{"n_layer": 9, "d_model": 128, "n_head": 4, "n_kv_head": 1, "head_dim": 32, "d_mlp": 320, "vocab_size": 8192, "activation": "swiglu", "norm": "layernorm", "norm_place": "pre", "norm_eps": 1e-05, "positions": "rope", "rope_base": 10000.0, "rope_fraction": 1.0, "qk_norm": true, "attn_scale": 0.177, "bias": "none", "tie_embeddings": false, "parallel_block": false, "extras": ["capped logits"], "init": "normal", "init_std_qkv": 0.0442, "init_std_o": 0.0, "init_std_up": 0.0442, "init_std_down": 0.0, "optimizer": "adam_atan2", "lr": 0.00175, "lr_mult_o": 1.06, "beta1": 0.95, "beta2": 0.99, "lr_head": 0.00527, "warmup_steps": 267, "schedule": "wsd", "decay_fraction": 0.93, "decay_shape": "linear", "final_lr_fraction": 0.05, "batch_tokens": [8192, 16384, 24576], "seq_len": 1024, "doc_mask": true, "train_tokens": 130000000, "steps": 8568, "dataset": "wikipedia_en"}
Each number is 128 + 24 x the weight over its row's rms, rounded and kept within 0 to 255. Layers, rows and columns count from 0. Numbers have three digits each. The size before them is the row's rms in percent of the matrix's.

# layer 3 attention query, 128x128, rms 0.104, rows 0-21,32-53,64-85,96-117, columns 0-127
087:089136142107122120164123112156162129129084131115123169172155139129091102146081136073109137151117139142106137131100146111137088115167099144163159094169137117150123106170124146116105126152132137118089109143134118131103124140147119155128158074161145144118119131138149142134125106109080144168125135141108095143076150140108168099121108151132129123115118119149144141054170140148110098152110
092:152127138104143100146107127120141098122113151133130116096110126156076089138108150105098108157164108115114137171122137113136082162125102178143111108145157130111108097067146123123127101121135130136114106142145160151169143170151131168181131108105136135094098129161100125164212135125152120145167135128087104148136123119120129121125130098133107118086148118116111125105166132116128154167112
093:130132122126151089156145120124144108135143161143136115111113117138084129123133119150137128166149123167128144183113144125091093127074123147121114107139141133106101104092151109136141101127160134118101140147141174139171163151145133151172095166107116112136101147136080099167188132114167093098154138139115124135122130085141091129136126094135150136110159131099134124126117108066132169145077
100:109134137144133175097143153110095160132148150111117109083139135127163147110159103170161101080090120148140122118127112129108152121102156133099177124123124103167145183136167116144134131092110135140160152134107102101103117075151121095097090164108143138152132143116145112127067149148142120121128119135189177108126148137143124131131120105130183126145145143115097131153101095130114131099133
097:148103096154077121111110114097117142130125112145134075132134114204180132124123141189135123139108141105141135079129097143110174157146129122119125134096132117122144131134104128106106137148146120133134128146105103122165088090082127106101114108155145110103162145091145114093089164092128133120144121164172131144153111176156138150151135133105102145152137123139089149117161120110133137110165
094:121121135135159104149150156135136109135100124105134137159102127140074094151108147097082136143147095089125118123129135114158128136161138074147085138092119149106139079161087126118146169158134110117115132096119154176167111193089140146154175095113124097131122100143145136123151107141114144121160145120084080145130082115107146139134078140151144119153123122140123150138155149125144122130133
086:155130112122147100122117111112171110140134119119176143183136153112049089139103149103115100149172124183108123132106121142116109136123089158149076153156094161114107090135086136124156132126152116123123128130169136139084149168136130155176122150153178134113122086156106111157168100144138121105137155124097116136130110100097130119117122137125092118134108117122134132126110142149134129142095
085:127131127128121144135118144112135151101155126139145112137150146122180133103138132131163108140120133186087150137121121159094127114103145175118134109141149133144089136131180138160128090083154107128105167158141114133110126129191080141119135178102148136171098161131109132143104150144152093086138108131129171096134185121113149100144115128121139150074117112096111104136098099137089131140118
084:145093150125139106132147126124114126112111121115117125103139110123096104151108115117113136097150092093159122093139108102154161177172132117126151155115116157106148136116081117094118156170132112136126091144131151148152085145114158117138141067137118089086153094122149137117152144086112135155081143151139086174152075156133126168129135141124131148138139114144103177106103165108158138114154
101:140124116121134111126143104138161130128131130097156173153126122135090123136121156085129124152127111163130141139135120114103156113125113168143096182153089154125138098120082120127110136106165116149127144107132130157104136146108149163181142126133129149096105094144066112139213064134126131092156141073079119130132093128110120131136133116112124112134093126129164155161131105130147121147105
089:189130109087168106157114126150154129115150100148176180084140124157113127110095106106104108142133138122136136099129117105145120158154126119145094152098116117095136122155088111107152146156109126154142096136122125157153128147070157129127131098132144129106134098106110142113136116113109140143124115133071112146156062136106130137118167177153106091143099124138143128114142137088161083142156
073:092151113126115118160148131106158134104157129132110134150113164123170101118174151150115130158095148156117170158130160127133105105085136099129103136130130100129086118141161172148139118121175127128148160150149122115121118098149099130119111138128130166132107114141117126101137120169112098104150119139134157084107153082088161109128100147131146106093113162113199086144151108128109113134069
078:090087124116156117106135108162116182126117134112111075086118129087100165139148138197158127130105096112131127116132152180117129103120132112112169120093128118168123152157153136108136133116113137127119128103113142168121121121086121148118136163141136110142139157125133145143105175069169089139120137131156154136174153160161115148125111116118142150144156146122077125140120090128133113088102
091:146089150113131136129138159112127120083115124078136156111118106101153102132114096128141114104129113108169124089107094073138169139146088129143105097163134129125119120095110092114133170117123133140179139111112108122162118127108155128099118121138128130093148126124157127112111131111132159176156130145126120168139091153091096142092110153146162137158154109155172156072137156165141084099139
091:159126139063144144131130142126129120105134125187178105119083149148144134081122174135129101140129113170132184168154071109110141156092125156145107123122154102104131115114122129151115119112141132160140129135129131134110178120157092132132147147122162154139105136113146157122142124143106103107093113102117120137162134083125124106079122104106090118141083121134154104115096116088111110170131
116:128133168157094123107108102142126144109099132143110121148135126097111156140168156151123143137160185109133098143143169195110116124141137123123134102131128137105098115084174155135131107139097105099119147086116133098126147139164105161108098152136156111164087136159097087159137132131184148103119137117173139116137159123162124097134122133125132117089159104096119106152154073143124139117109
089:072125101131101120131137186112104096109146182135121132164108157171180142125091100144131152127153095126119127166130100105156109172161095138136117088140152179144150139101137126141125114156159099115144093165178122112158125114108110140122111106096116127105115083109180160151122131140108121131092154123129150112139141106156159103099121123121120154120140177135122119121124143113116100141114
093:098186139124154089154134139139134106138153125129083114128128123116147175157161117152130168152124114125089117141114164140137108136106127136156099111138121133130098121162165160167114080129103163110122130127117152075087104149139101112150114136139116123154133135169100140107120103149141146096140087109116151094107148077109136108164123134120154084112127136099133103131186098120140141163072
075:110113134101115113148157113139131133141126133130080109144115087092111160155167116120146177143140111123094143125171125174116160140106068120167147185109098141108152126158152108164077140114163066118069148110111135108092109139142119111148136150146107160128119150140095117136124150105140135133130106116170127119153163151126096125148124131126166135102128139107081112139138127106158129124099
076:133114152111087133135135128097126140135123100122149118113139099167117138143142153122134132129116135171164136121155112121101147063102132152126119144130139118124115120114112102110138152112151143107133135130085152172148121092123115180160137102117155079146114144176158102120180165160123096113196174103140081132086091114090154137134093126092125110109125092124141161118117109138158136124150
086:113114121087117088140084108149151138127180120132141157139135165144135125078125129130150144167076152122135134090069125121132107120137139104123113136156106107144120099128113171143119118124113139183154143106183117144099118143093127125119149114148176144134160104098095107120119062139127134122126095099065145086139124111111122120145161144151102142108126156147154111156154137103106116148121
094:129119110099119156118129175122119142130146122121145108134097173127173156102129129170155145133105113166131129154122113105118136117091131114092127110125145141161147078129140129166121126125137177162137162179156078117109160073124095116118160123134136144124131108099162141141087115132119108144093152130118155082127142079117149088091119114108143148160104162140148109070133127097096096132130
097:138112162136141125161117092089151101110093142052097119107117128119103133154134136141114110138088148123121127129133118119143145120139116159150175132144131108145085143166127147140092151156100124103127099117158119162101127098144132144100115112089133102161146146185148110115129190138108110171141136164099114119089114130115157137151094158121174089121175140153165115122127129139111113147098
113:164144141099112035129112111129138145137120167143091075145157121188150098138111150094099144167129113136136117136122128122102110168148165161151160113160125137077168105137102113126125118126166107095106107097103144134142120134156128131137145162091091128135152137124097138137152149143179133145106125109109093144164123118157173126161137122143135109097117100131117120154102113127131122132122
096:125147115098162105133148157149166119106134108161161137101123138158097107090102157076141098129130108147129126105086124103138124117087132155130110121129156167132176128113116116090109124122137174165102172138148177160174171115079143162161107117125118135099110121083104120126157106129121120097143098127149106141156103111148114131073124081122119176127119108113145129143109120145124119139140
087:130135109166116194167111151131118126079165103162172147118107130095145144096115104158180133102127115138115142126124124128136120112150138081091114113142131088174142184116131123138154140117123119162164155120136121110089147091140096120124113165093154144116107152111129148130099100127108101123135085122166161097087139152137115090110153116131106171141113145131100132115144107150117150125167
107:139123162078146087117113097127088149157130147135084131130186127127140117163148119133141120102098145142125097129154129146104177167128124075124138128146107143163104142152142155157108139139111128101128105131098099094101094148092139083097133132166152138111173157111167100114121159115159162094122133154139144129154155122149113134135147153154117082133169131137089097095140120112147121093126
102:130134141156155120110128148128152119066080125133123140135123124160080124150094128111130112126131101162142113170122086087167145124166098172163112140125163135102121079132106118108153131169131149127096110127109137153145082154102146155131150102129148127126130122151163148130159150126114124103118131125092090179179090136122159112102088172111116138126102106122125111113083140099138137156155
075:126130129123114090127158173177145124151156146069141126105116127089171122101130143147089108114097138130120150115096157129100082125087155131137138119132125191109127097119105127094131127109118161145116111120135136145166142156127133160146164113141074133141095139128077135140146104119121144163158086130138117135153160142092096178098117110145103107096117116121176124149110153152127133121089
083:115143120155160153173101142156174118065152127150146157099084127108139142109119111119160113125138113147122125120109116151112108092107097125130110103147118162166166158136160137098143159128152153157124138127153151146096149087136116149129123143113113169155105095116106134135152106123099101109132119117154137081088155099131096143113127161110116183094142164078112104175140118131115102153119
073:119127114137119111100140115132121135177101121103064118147139130115113085182143162112093122118142087148129094132149141120149124133128100137161110138099128141106145103156113147123116116148116112084122104174079145120152058115125141129135160106176104106122129125156165120137152170126161129114160127163135130157174113140146147151130114126132161098127162085110093142083141150090133159129137
093:111120112114117114136173127157174088069096135103137124114181121142092166111141124142120113108088116133125175118135124175116126117080116151152128135175117179124116121140139127106133161105119133143111153108109143200101145167170131126140068134145145150127116088127159143147134109136138136125123148108124133128147139127106093170128138170138119115116121087090159136173115130128135103098116
090:121111110094189123157140114129155111120111102124118157124143122141111098151130092105108109099147114131138123130154143159143086110155106132148118136163127164100121124104118134086130124129157113137124099125108171159142091142129153121174087144128127114125171063169146131133086134159115145147136140096119099142146125129138145184141135131136160093174160061089129146119117119131149126084167
074:118115087147113155146121155147119104064136117124173105122125120112117168095093131178149105150108113143152149120098102107142127112151143141092149144133128132170095124158144102121140120147112143149146128086173100129122167151147116150108125125098103145150117137117135137104128098108095094167065138104105121084126113111099117101134121177147110177109129175133169131163151102142111101135118
101:148154144133097128120151129128110143117104107110172127151160118150104146127163149115145085099149091129123130119125132149159174137118143132143084106129128144128142120068156105140149127134128139118112143151138129133125147180127084158123140095112146111125071149096156130169112117098162127098127123115174159164136140095154096117110088112127118102115119126126071102134090115071149127184163
072:094106107099148129144131125088100126141118121119089131134106105129141141157107161176105119134160102136141083135150135074131119124196083130133101136110156125112116132132116130131178128101114100073142119128090143098172091132119173137154094175140139136129157101151121112128093147136147117096154137130103105145169090159128143107160096142151151131114170094123147140089112131125157123121113
093:159121121089107137173132110097113136134130146129145121123194121154122104121074146132129112119128132147138145116146137099085137116128147117081095137148100144143158103148151081161141138127164114137121156152192082132131146153115135116138164141084136134169125131089122137146114110129090133136142134114077121109108116160127158122114177085152097095129126152156110142145127135122135061166129
101:133157137151134122063077145124118135156148176166095064172150115118134139150115115107115153144131163106122093106119141153103152139112120095149091141124098102140148135169140086126129107133142139105059104095149109094115146180136126133133147158168145073132133156098118141123148128140139126097130137180155132129103136136122102135159143120142134135137094159141109118165124141151143127126118
102:116161118132104120115125165151099162134136147113112138153094155142120124132116109170159142146097150134125127145119103090138151173101157128100120103129098116139135129164141149170101139126117140147121154144158078091126109125099111124147181101142133177119119157120151121142118087104120128115119125138105139084111135113158132088134136097100099143110102189170155069104182146139110084130112
078:184102138117151160119128166119125104104115116139173088148077131116186122097100112121155120128118149107152159158129094135112149137125114156113114103121165119127109125085165120162117118142140127128123120143160124121135154132152131110133097170119147100143113131097082119110092124105082151178094134085160130138139139092105148099105145126112161152178143160127142146168125141084127122149099
121:165128142115103100132155112114105128092109107140160133104118065133133117141132148093146133122154124140154120111170100129109173122144103105140136177152107163092112128088118053156139174136152113112161146151113114119138137105151135151151106122116143120113122129113165122129142120119130155142138140123128068175133085151115071119104146102114096127129139124132108102108119141140195103151159
099:108138101107138104139108158138096155123148153129125131124126175154100138135117148140113155126113132162078117122128111111131118143140154137142119049128180091138112128162144192134151119123136140110113161130142108135140093145125104099099102143086153158118138138110150160135139101156110105130128109163098203116101175148144178125127152075114103125112103130145136146118116096137090131113112
070:124104153112132118125120144142138130137144121180129126116134144071142124080131154130147104126087185123136157107129115143120141066110133155100139105193152117169137121149124164115111117113116163163133097112107116143120155135164159095108131098152162146126157090104115136114113114169102156162097127118100128089114123151101152118114124154130075178123139153131137113130142128176092095122121
081:124106119138113136165119143166131128125143101143177137081110115089127130091089142136170091110151133156137142135135155140102100121098137131067080123148156148173155127135144123133142162109133169179150158132108130138124174099150132163138141113092129145140117127115111129161148088097117110139155148123097141101108099138098110119095130124130064184121121154137167120109109123140130107167125
100:160120144078166084101168094119153080127136126132135145126137144104085125131093150111128112143129156146107107136134159079123131155148084171160105156121130131103110101136121142154120120152125118122167098120119155155123135160114135131132097136136121104114113130149140128104153116153177152128142150110088104120104084165127176098102133165125139116108135100140162145089135107170126091172176
070:166127132096147106108176105117132094120135094100110100129116132146136120130108131156104143104180148130146124116134127110109127122115122125178161126119113108093139104161095145095112131131152148143124046160130171149125132124144131135135157137157141112119166091125115116138169155147139134126100138102111082126139064131122174185122158103131155147090077129112165132092121137128128160129107
076:154121123177160135152115120169115116130126116111094105131103135131140105112117112126123135079186114100138160094148124145129156118116168104130164122123094120147170075113120106094092178103132149161085119131121105093115095103162151163120172121115128161120152179127098130155136124138102113151115126134120103122091124139133124135155100088167155158152114107111112128099136150157115147093092
063:098148121135119161139121169136110154125117151118117098109127097154162107135143099150150118115102133094150119125121108139127126122114201089083137114141108139157146176137147092126138122127097128106124186097126098118096108105131101116124150126072128166133092116110108135154093144141110137105136120148136171143111163122165096109166138065103089123113116153131080091159157110115132125124125
079:145154140097098167103123077124152142147126112145107120136186145088099150137109119121116093116151167083119121094147105118185114181141110166155105160174127166136124119094090155141125123095110138127123120124098107148192103091128134120138142139131136108119155116136154116131141076155169101152107114152110094137166151129143133113131126119127097090140150130130129149149124107155142092116125
065:170105136158129115128138126101139103163137083156130167145153150120103104132156118131116089150179129118112162109148121159158100110162094073132127126124125135066167067115071146130103137126137129142134096135121116143131130139151144132128134126154103157132165105119130151141153081106110134171124142145110093107142104141106161136115100158147139122155068128142120121122090162157131123102161
083:167153153148119123092108111127151118115157089091121130107118138112089138126092132099128106120138133134114165101111108171127111104117141140138122129160131139139163085111102143083154121097188141144095110127119125175137098114164131160118116118165158153152172141096125121140134107130159146151071129100093101127121091157103119126129125169154090164180089124123134113104160128161129149112116
077:149107123142130114144118113186153134130113117062120116145100121131073121120145122112143128121148084136142132146130125136149169121102118152105133135135143132176154096132167138122114100101123128150115135116108132086088104052141107181151136090138158144117131155120122114167146141143149118110119163145142155123135143144124125125135105092116142151132133143105054121070172127124099134073132
072:110142137080162128083164145155139109137144095107142124100137117128157095138112147113117108147121104127144128096133149101149110090141100151166121120130176134143132137080087140101118129162114127116149084101096147133142175174094160084132116167134082108105138092165122092109144160116143121135107092110118134160154110128169157105105146145153127158106141075118132146145137119117153122161148
097:117141124100127171108139167118171125085142097164162160078129156146132106096116115112143131110119095156117163118092100134121095122093119135136109125155144153144130171138139122088135112096153108173149141120181147173128164111142113144119096100097158150138108127118117156098149123115174119121091134112098136111110102130121138117097165159138112173164114140128174138119148118132104127133075
094:181137104104118163108081146142147137098180059140176174107145150134169113103120148114137120128087145125089152089122102134134099122151131120145103148133133139098109134161087151105125174127125112165166151145115114137127115168093099105151158116093138117145130137127135135090132128135120131126126126135114097107127115125154119106109148157142114148153116097125167178102089089138124096159140
086:136087118200113151132156103122132146132078124173121139124084142073126157100118131140120119120123140136153189151131105150135098119116183111098136148085139128122130108103150119129111124112134147147103121170141139178145142093160113147108109101138170161145130134082128116151123101124095135111119130135128157112137123133072132121104101149113112127112104149143137125082099160111102182105129
118:096140117159195111163107149140110141150098114118144112142096099104106152154147125122111126133161099125135161130088120129163131103126135094141155120132127141130175078106091120109126108118134162117082101146112117114109093122150131139117132090139135151104127097120137151155142120129124119110129088097123096183150146134123149106152079149158121105113080101126095106097149176114179125099167
074:117091137098140176097157097100121106096125114166135131135110086119152102131141122106115125117113127084161117139121136122162123109124116099127137125177138110093081133102116082116128148138107093120180130106111152135143161170116135090137093120144106107115127115168164112145113160133105145168125127140183147185096119151125100165108113135111154107130149112152141145105094112156151156116175
095:162139105075143122127111149099136119110147126124190111129157140151155171085109136162150091148092130150131150129104123136081145134095119181099100125123140133135135148161150128161120135129160145163114135148183136175116162157108091102146145132088128131163126143113136109121126141127109118098127122110090092096103105126117155116093110129117122125126111128149184150163138127115119082168092
096:158126110162112105143104109136138168140084157099107117161135111153083147133163118121123150117192140117113091172145157170153158123140118105123114101172107136140162090085133082136140112158121147140092113138089104103107140115157100158106163147119156132137134140151094149136127128179131098136134139120173087135110146137121106114160085092096103112117147114104135108104140107131146113127123
109:097111103119136157130153140103129115142141153146140132146140159143147143078099116150150111108116135186148139123120081129128105152103117172101130135108144119160134153102136150185118119126141097143106153141159137124122179179112111077135154149141143139137110060122120104123120117137121103102087193142123163086096144125119139113114161106149145145121136173123144134155117127125073127154101
094:157134117117082087167130146132117118116132094103131097130162170146120110112104148105139116146122114117117117136130131102132111159127102129126102128126116149137124106157120157153149141181151146147120111146136142135131167051120135167133174138102113092116149147138115158123119107133108130134133200171133106086127122108151129134135170080090108103139118170149122146123152110156093075173099
100:146152092099088122142135153116139135134136127159170089168130126122167153102119179102147128149148147156139200117105096133094112136095134095138107164152122125080179118104112100167138122125150118149108113142119123115138126113129116110166153160123149106120093126127105113111149102166123079111110153135165097132135121142110111098132154112119083137101069143148140126130144121148136110125071
109:175114130108080110143129097099127128201093129070114134115156087099109141133157144104127125105151130117162083131128145108138159098160139122104105175131099136148122136096132090121119161152134130136133137116109123108157111122131162117147123126118132102121138172128096139134122130142137148118196122130169081137145091143096072111168135148140131113139171119119115155129132115168142155100145
091:133104093103111154135117133104115095115149148128124132105171164118136120119104141143120130131098136140133137110120132099112121103137115171105107122119111110164120147159157139127163106132138149155140143097151125135133150119101143141160160125141147113151142096122106149113126116082108167150107172128076154058124111118106127160163187112130106165079131181141119186124139130155087101129075
106:155105111100113175143110115144144126078106098154164112161115139087123154071088122120151109140130145127150173113127106165113100108097137109092131159129135142145162125127131143141106136131162122176117136142139116149138151139118110175139178089144146177154105146110116096174110115147141117121097173148109110108102112097131150083089106127112110147118123157161145123091151120141096127134108
100:109173142105083124150140121116099121136105134086136133143133119126112101176094172142095167174120116146080144124076138137175148134131086123159142123156130125121126099146135170161118105140111124136123157110143086112116115150124133123134143114104126113104097159125110114134159125127152085193126155121084146123091129109112145085156073100133169150085133117133145127104151107114115130143139
087:140144161121143061121076151136170113113143123095142095146110139169127115130112140118126122166131132082134160137120154110117113144128120163160125095161127122135137100099153129154140079114138140111137156111122146142106104162162128158175128137087163128143152171140144103151147128078163135152124157060133068125151126110137118105136123133118109090100133106093129134132113121072125133135131
079:162115136152170069126149144115192099156156140133158111097125142137103101095126147116111145116143109109164173119095139132111107124098140133135128101123150158152133130093152096107141094100157173154083118139143167157142130136168144165158079150141118118127141137117097094130134093087140151122140132093159121140128147085121088138142119131137150115153126115088148154127123121151122124107073
080:128102108127133193102136143128139141123120151165091152113131124074160158101156115154153103078126137116153100132112079139147126140156151108083129132116114098138129174157122112113128160133115145154132141136140076127138147057118136083077133128140113126134107134102141137110092142145095153116114139191143161114099138143121126141112146135114143172146128157156084129128110118149131145113088
090:145132132130091140139101129126061155107178110092102102132130120151170154143151151136142113108132145142098131106142153120104142128158099127125107134151173136138162137097108152143159162138150132093140111115103117067168076128098098089112093096123135133108122127112169086143087178144141101123153110142166140133160134153127154106128102135158137097124146130139092122130119124147138125152179
079:153136162117150103158158133094150108144135113107141102128117107171139113129087165135097101130089103090126140093116125137183139123139121109158116149102172102082153084187091119124131136118134166134128148112126161171132139144133138135161123142129129115146146086134135113101134114129120143126165104097114113148146088090115126102162077156133175111137122076129158150105133153123131141146169
103:144174128103149098130137151135192143131161103119175125160115135149113102115103142075110130137145116129139175108119156130115088132091116127155129148152127140132160063108118123097113109118164152124126115130141166145124104189130144178186127120137120153095141141103067103150136113132163093102147099093099124156125094119133150125121116118136122110135107103115106132098151144114138145102127
082:103144097144133142137124157158115107102150152110100135144145140149126135104107118107146124143151075138128125153107146126144115120074110137122113075116152098184148119128178150146115108130127170146136122106147115115155140095160119150143140144129141116146099139119095141159146113121105126121133118148131194111115141098106157103131143118142179159080127176103084142104120111142101147101047
095:146112160087134096123118109149128120138102114089118151090123117120115102155147119117100126096121128121130087135147161096168166171158142128152131152123118155088138129119084108087131157144125115109157066130081153136136088109125156114123098142151107104120135105151179125108139164140115167159147090131135092168154101153146119124105121141120138093159143098128100140121091153106163144105167
126:125150117099148094135162141105176138105125093122170156138100100142081093129123149111102123146132139129136152121126130122113107125101100139147069153155151172115144088125110114098102109110162141154130157136122164152139101169112139173190153116132117133110112113121078101165211114130154098088145137086121095154136092138116126140114112107124116149110126112127118126125141132138144121139112
088:160107151122153100121104139111127143128152099154142112130134103144153121118145165097095102155096164113129101103164143116127118079144104161148141163160162119049124125116110126120155140087146120120157121084079158162143145126138127102155151169117113136152143094125127116148161133145157131143137115084124088140148096135125109089100104167143152099101118094135151153151141107144138109172131
100:099125124152129130144157135115124133141169143174095099161114164128159104105106146137127089130087117157131137097120119150134090080149133128099149133091167115124136132152136191150110114114131158129103145130164134157089156140120135125116148106141117159138125114103082146155102145107124123115113123129116158067104131117116146129112150141115082149089136161148210136133154117102079131151126
095:156092118130155108126116113110121156192118083144125137137113093106145151145147171154122112071144142128135112084113158140119127124118140117133136121130141127103145144139147106106181116084131176134130109128082122100110095136134118123128162108154114141138096134132172090139168124094172180112129160093182108156119122110112065115126086142097152151111139129116113097137126113117159137121130
101:133087143101135154098133080140117124131078135119088133090120082102153121172156086139106130138138123105156106122129145147136104121151112111153140136109100146113110118092119086085099143131120090088143111122092117181106147109151152155113096151144088118119124118128180135125154169115122173155154150123136104182122109138115103131133093168127122107133162119134121129139134159118184145139155
084:149130078140117150155107124102097173114160146148146090166126149151147141130120141149161132144118152144096161130140121146101107088127143138101115142106100136126117124120158112157130128171176125099090164146184090125126120103140086120155148151100151129129120121088120150102132097134097134079138114126091115101111182137100133129128176132133083125097096135132146143152097146123128095177107
082:117122115146139154079122125111165147130105155132128113127144152125127069109083140065128130095152103145106139109147162148085089144125143099126094131133116123171132146118088160132158138172114128154111107164122161141138086165151116144099149082094164107133117134116146121154115163148147084120120148130133152135170121101100150133136144092154087122149159127122124121116103113063121136126139
102:113148109153163126162127142139093141107128147116149118126146169177131116163108097133127158114111103106090170152130086097174110151123113154129119077114108111143148106134138164130136134143148109105101133134142114117089115139082080122121133118084135127104159133142154187099134125141071166105077178116120159125108141113114181151107131098100131141144121166131136128141119128095127107142144
103:094160132147105140149103143110135124162156150138122109181100146144132139108106141094130113171093155162135111166146106102132149124117104166150110139100135118117148147164081153168145136133178142129168126128113119091146113095131125062127187153107125138132135087116071145135111072115120135137109123144125098097132125126100131123136144100130103141130093174155129135145159119119091128142097
079:175135119125103140141112110106115137177131150128116092186119105117160176126122114119161159172098187125110117149152140130140138117094105123132113168112099114121109149127120103156159142184147109116117144133119096126085155112142120068144149162116136148139063136099135129126136087111085134125128169129144094125129104163102093142117177122131111113092114165147133111128139132137138112138145
084:132130121090071120125107121151116137134170130086148120137167148113115121108127171117119170117108119177146126095097117123109127120138173117120107169134130110152148147138096113178155062085146157143107127118133098102138109121155132132145146128127126115133141138139091165137164118142169091114141169087125117114111125155116110113186097089120188131126099117090130149101131120129121115092126
071:127144136124125136151100161124152133160144135110116130167132137112074120087089118117125122151080151135163165152126136093101136117101132132092103155115109098142113132151165162174084090112112118162153147081153119110140120113119147112154151112123168130122159145109098097121157061153103144118169122136099144089110149149146150104130159118145113142078136143145128167121142119127084129100108
153:114129111161108150141116148149118122135175118120118136133130186130155128121101133146129132131091134170106156129103118135150090101121140097072163112108140109166125125163146187158144124124138149152098136126174102132096125093134118106117176102113125153127140139146143157137084124116109133121093145143116175057081142109114165115110138105108100136120108177146146119137136133119068130145120
# layer 3 attention key, 32x128, rms 0.0954, rows 0-20, columns 0-127
104:077098135145139173144127121144086162119144113152138135109128163117141164131105151104146107097151129167102160165116136120126102098128133109115159105160144150169161137092140175144130117077106136116132133130131078095139117089121110119113126122154151162135129117106111174129110102118155099121077127138106162106138168088144149069137141142158130164153116166117097109137098114122120103148128
078:132122124125142158120181118129158129081127141184202134113102121147153144141119110178141119114105123118096117107132125128142112152127099130159114159123111163109094138078127123121135120120114145149135140139141107136163131168100102127102092114089061085114077149142170095085128154140147108147140123109121167143125134136091138138087137156105129141151129112124168148117120098167155118127146
087:152181118146121077102107140137133087145140159098091117195177093138165162157148065152137155164146140065104119121114135149124159157147126129122079143133093132075129081134132103145129104164136122109134170122132155104118118127126100129138151127131140107137124158136149107137144148116140139127127119109153100144129095168132099175145110113122120125105134116118130085115125126113148111106115
084:141103129151123120126127137103124157174119118118080129094171151138094116104122127102087110098120164139183141116126132135104140140108148110096160122094151109122157118159136109115112135151153130138095085159139147151125145130121191099141159144161132148101198089083118147162112101111100155132112151166122102101130124126141162126104120115146151097110121169129154118118143177115107169123128
094:091087108110126144120110118114141099100130127152162144123132103098098132137159161141148169121143106145137078138164124172129126131125134125129142086152112078130078162170142162118136117130126085094118152125141149160113129193111125118135121159160139100150079126111151096109122166164096101146175147117162156132100147122141133143105152122143089132093140139150145142170120105105108154133151
090:152173148113108101134129099171148133141139118164127135159138114080158177165152126151144129161167112101072104122116158133143143153142115135135087142138089183131117114123154151128137131123114143124145112128127109072126136134076081148138139104090083124144094179157133117127133136139151111106109065092139143135108147132138089125159118133112103129132124116151125081109137109111152125144108
091:136134110120099087106169128154105136134120128140132121093156101174156139144140115160108140157127166141135118161112087108157148183192075147135126133106118127109089128109138137158102114150130115120162127117092114081135147107134100127090117139084132087135154135128154156104131120112145099093112168151097124140142131109176110142127154113104134155176131095136153176135087101123142125132120
110:160113116136111140113128131087138148147167127143094123130156143130134163107090088101132107086124128158175135113106126138103135184117172124108128158106125087147145136155156093144113132093141149142082132131138077144160113135111184125125159140200107121139180147080129148126075124134147156145113146138128099092121142158149107131123121120120119121123120157124143105111128161158103127088131
094:104187153138102101130130080157109095133128140137141146141137117121145125166123131129131173191133121110061129111117111121132143123160107088170137163129122146123116114136085145135121124116115083098152114110118139065100127180114078155138104158101143137120126125165142129128161111126159105139145112105093140168132123126149119118173116120152097132104137089128114122102134098130171111161144
085:161120087147115176104153121119161160124095133151163143067127108120142132108121140129112129132104105123125116094092135125126138147193108142124146165153145103163106185119148132151132116155120114135146143092166081143140134118162127115150104155090130087150112119124124111101100109174130103160165128145105165098123143111135126124110152156134158125135176101108169118097148096146102113112101
098:106139120152131155124176130152166133105098117051139080112118081102093156179139169152126139132165101092119109124103143147129127112132112158130083119155146130133124104112149131134164118137126167128149153100120131136139134115131106144125092107115104081144112092191139158169112116156144132126122121130125124131118099129138080158108114142099114120147150126126162135110160113158186110134155
092:157106118149141132136102190099125149092156151130142122125121156163109115098112084152126100110097142109164138174109118136129074127084131170067111093145115142151160112136156095109161136136161201165122158169116109153154106122139141108138150129129132120138139108113111139152126118116110167131128153165125133123136107111128144158116127132116147121145098131134130167110122145129118103079074
105:131162136138091103134113097136152069156164146116122164158106130161124126118108134112128155168108172096120163115144143102144093142103097104152120147149104118087172097129084137129116135148088095151113066147124133094107105141143119121135134140145171134072128152113107108118130086107127098158135090148105145131123128125181183105134167118135140151097125092119120149117132119115131135115116
107:108153141139209127106081111113124136109115127140129146163133095132130072192161154093128157157124114120073110111116131160132108128149124124167152112134139118127107175118118165121107087120123128095153149120096149110094132148099109120109109105128124131134119101179136140097122125143132149102139118092153147139161147081129137104142111133159099140105160098108103161145142125118180142143141
085:127098121163118114136156139115131125111100112076118137104107128142120139117151069150121132127161133109171132118166143122118134116125079117070113159141117120121084133116138099107124124172116140149181140162102144164110144136165140136123162121151139110126146122105121133077121133124112096140107106092119100139140101155064120164163151102104150149194154113135161169145095135118142129100126
105:085170144113051062133101117156085107150145133170136137111137117186162124122155178140120150158137170140143121118127117134152160123143162159122152131128175103099136146148102102117111106108101113125139147139085153099152142082102119130136121148152140136122113144100128150120143144102123113099131112115134076130146107143152141130138142119116090170112124080132112132138083135104112120139133
090:141110149153136154162080144137087096145142146159139143118132146117170168128155116133152107135114167154145157113142116157116121120105116128058123139094138118170107118114169145134102097098173149137120103119157092114113199107138129122132127145110130131170125130078098117085131125075114102126131150120121146098119132132087146127136138130135144113130100182143141122134066104130109111100114
098:154153173083086143132147146130148086118162094134127100091144154136145124056134127138150112117124137125128196113130125147081120149101108121120104157112117104113141070119121133120114129124112131192139088111137134176170172125140124150154170125104130118136145118136148123101150152117132149107156131124116118094139115148143148150124124084096170127118072114132115134123111155144097117115147
097:104157165120122149111144130135200075107134143148120129112063133104123139102144105150126130099099092148124143173112119143156135135116113118123124122163144134121151133116140141107140085139102144172168106128166166114118170078135126113135115155118150164142129091115104116085157179142145088108128094103124174105114139139120132133110110118131136183131115148117120101084121140114105139097104
098:133126155111119136105101097119128159126091135169141097124099128152139084128132158096116083140155133184152119177161104108165117108140117142143159107140169154144140118110114120136134153135108142119159150185108109125146105120095130123125125073128180151098121153120141093149118162107098094121101146136139106177132117122132126088061120135138107130155137107162111103101112122092161114143131
137:147102097173142129145127157115100104111139118127137132115115188138150132046073114161149098107107122132156134136119114119101131133113140160068132098108172103160139098104162116134140148119159157170116130161166124151153164136120147114166119153112136124162133112110101144124113120124094141120128150143135120070141121113113150116143146146139113157148107161136136124133143137141061095135101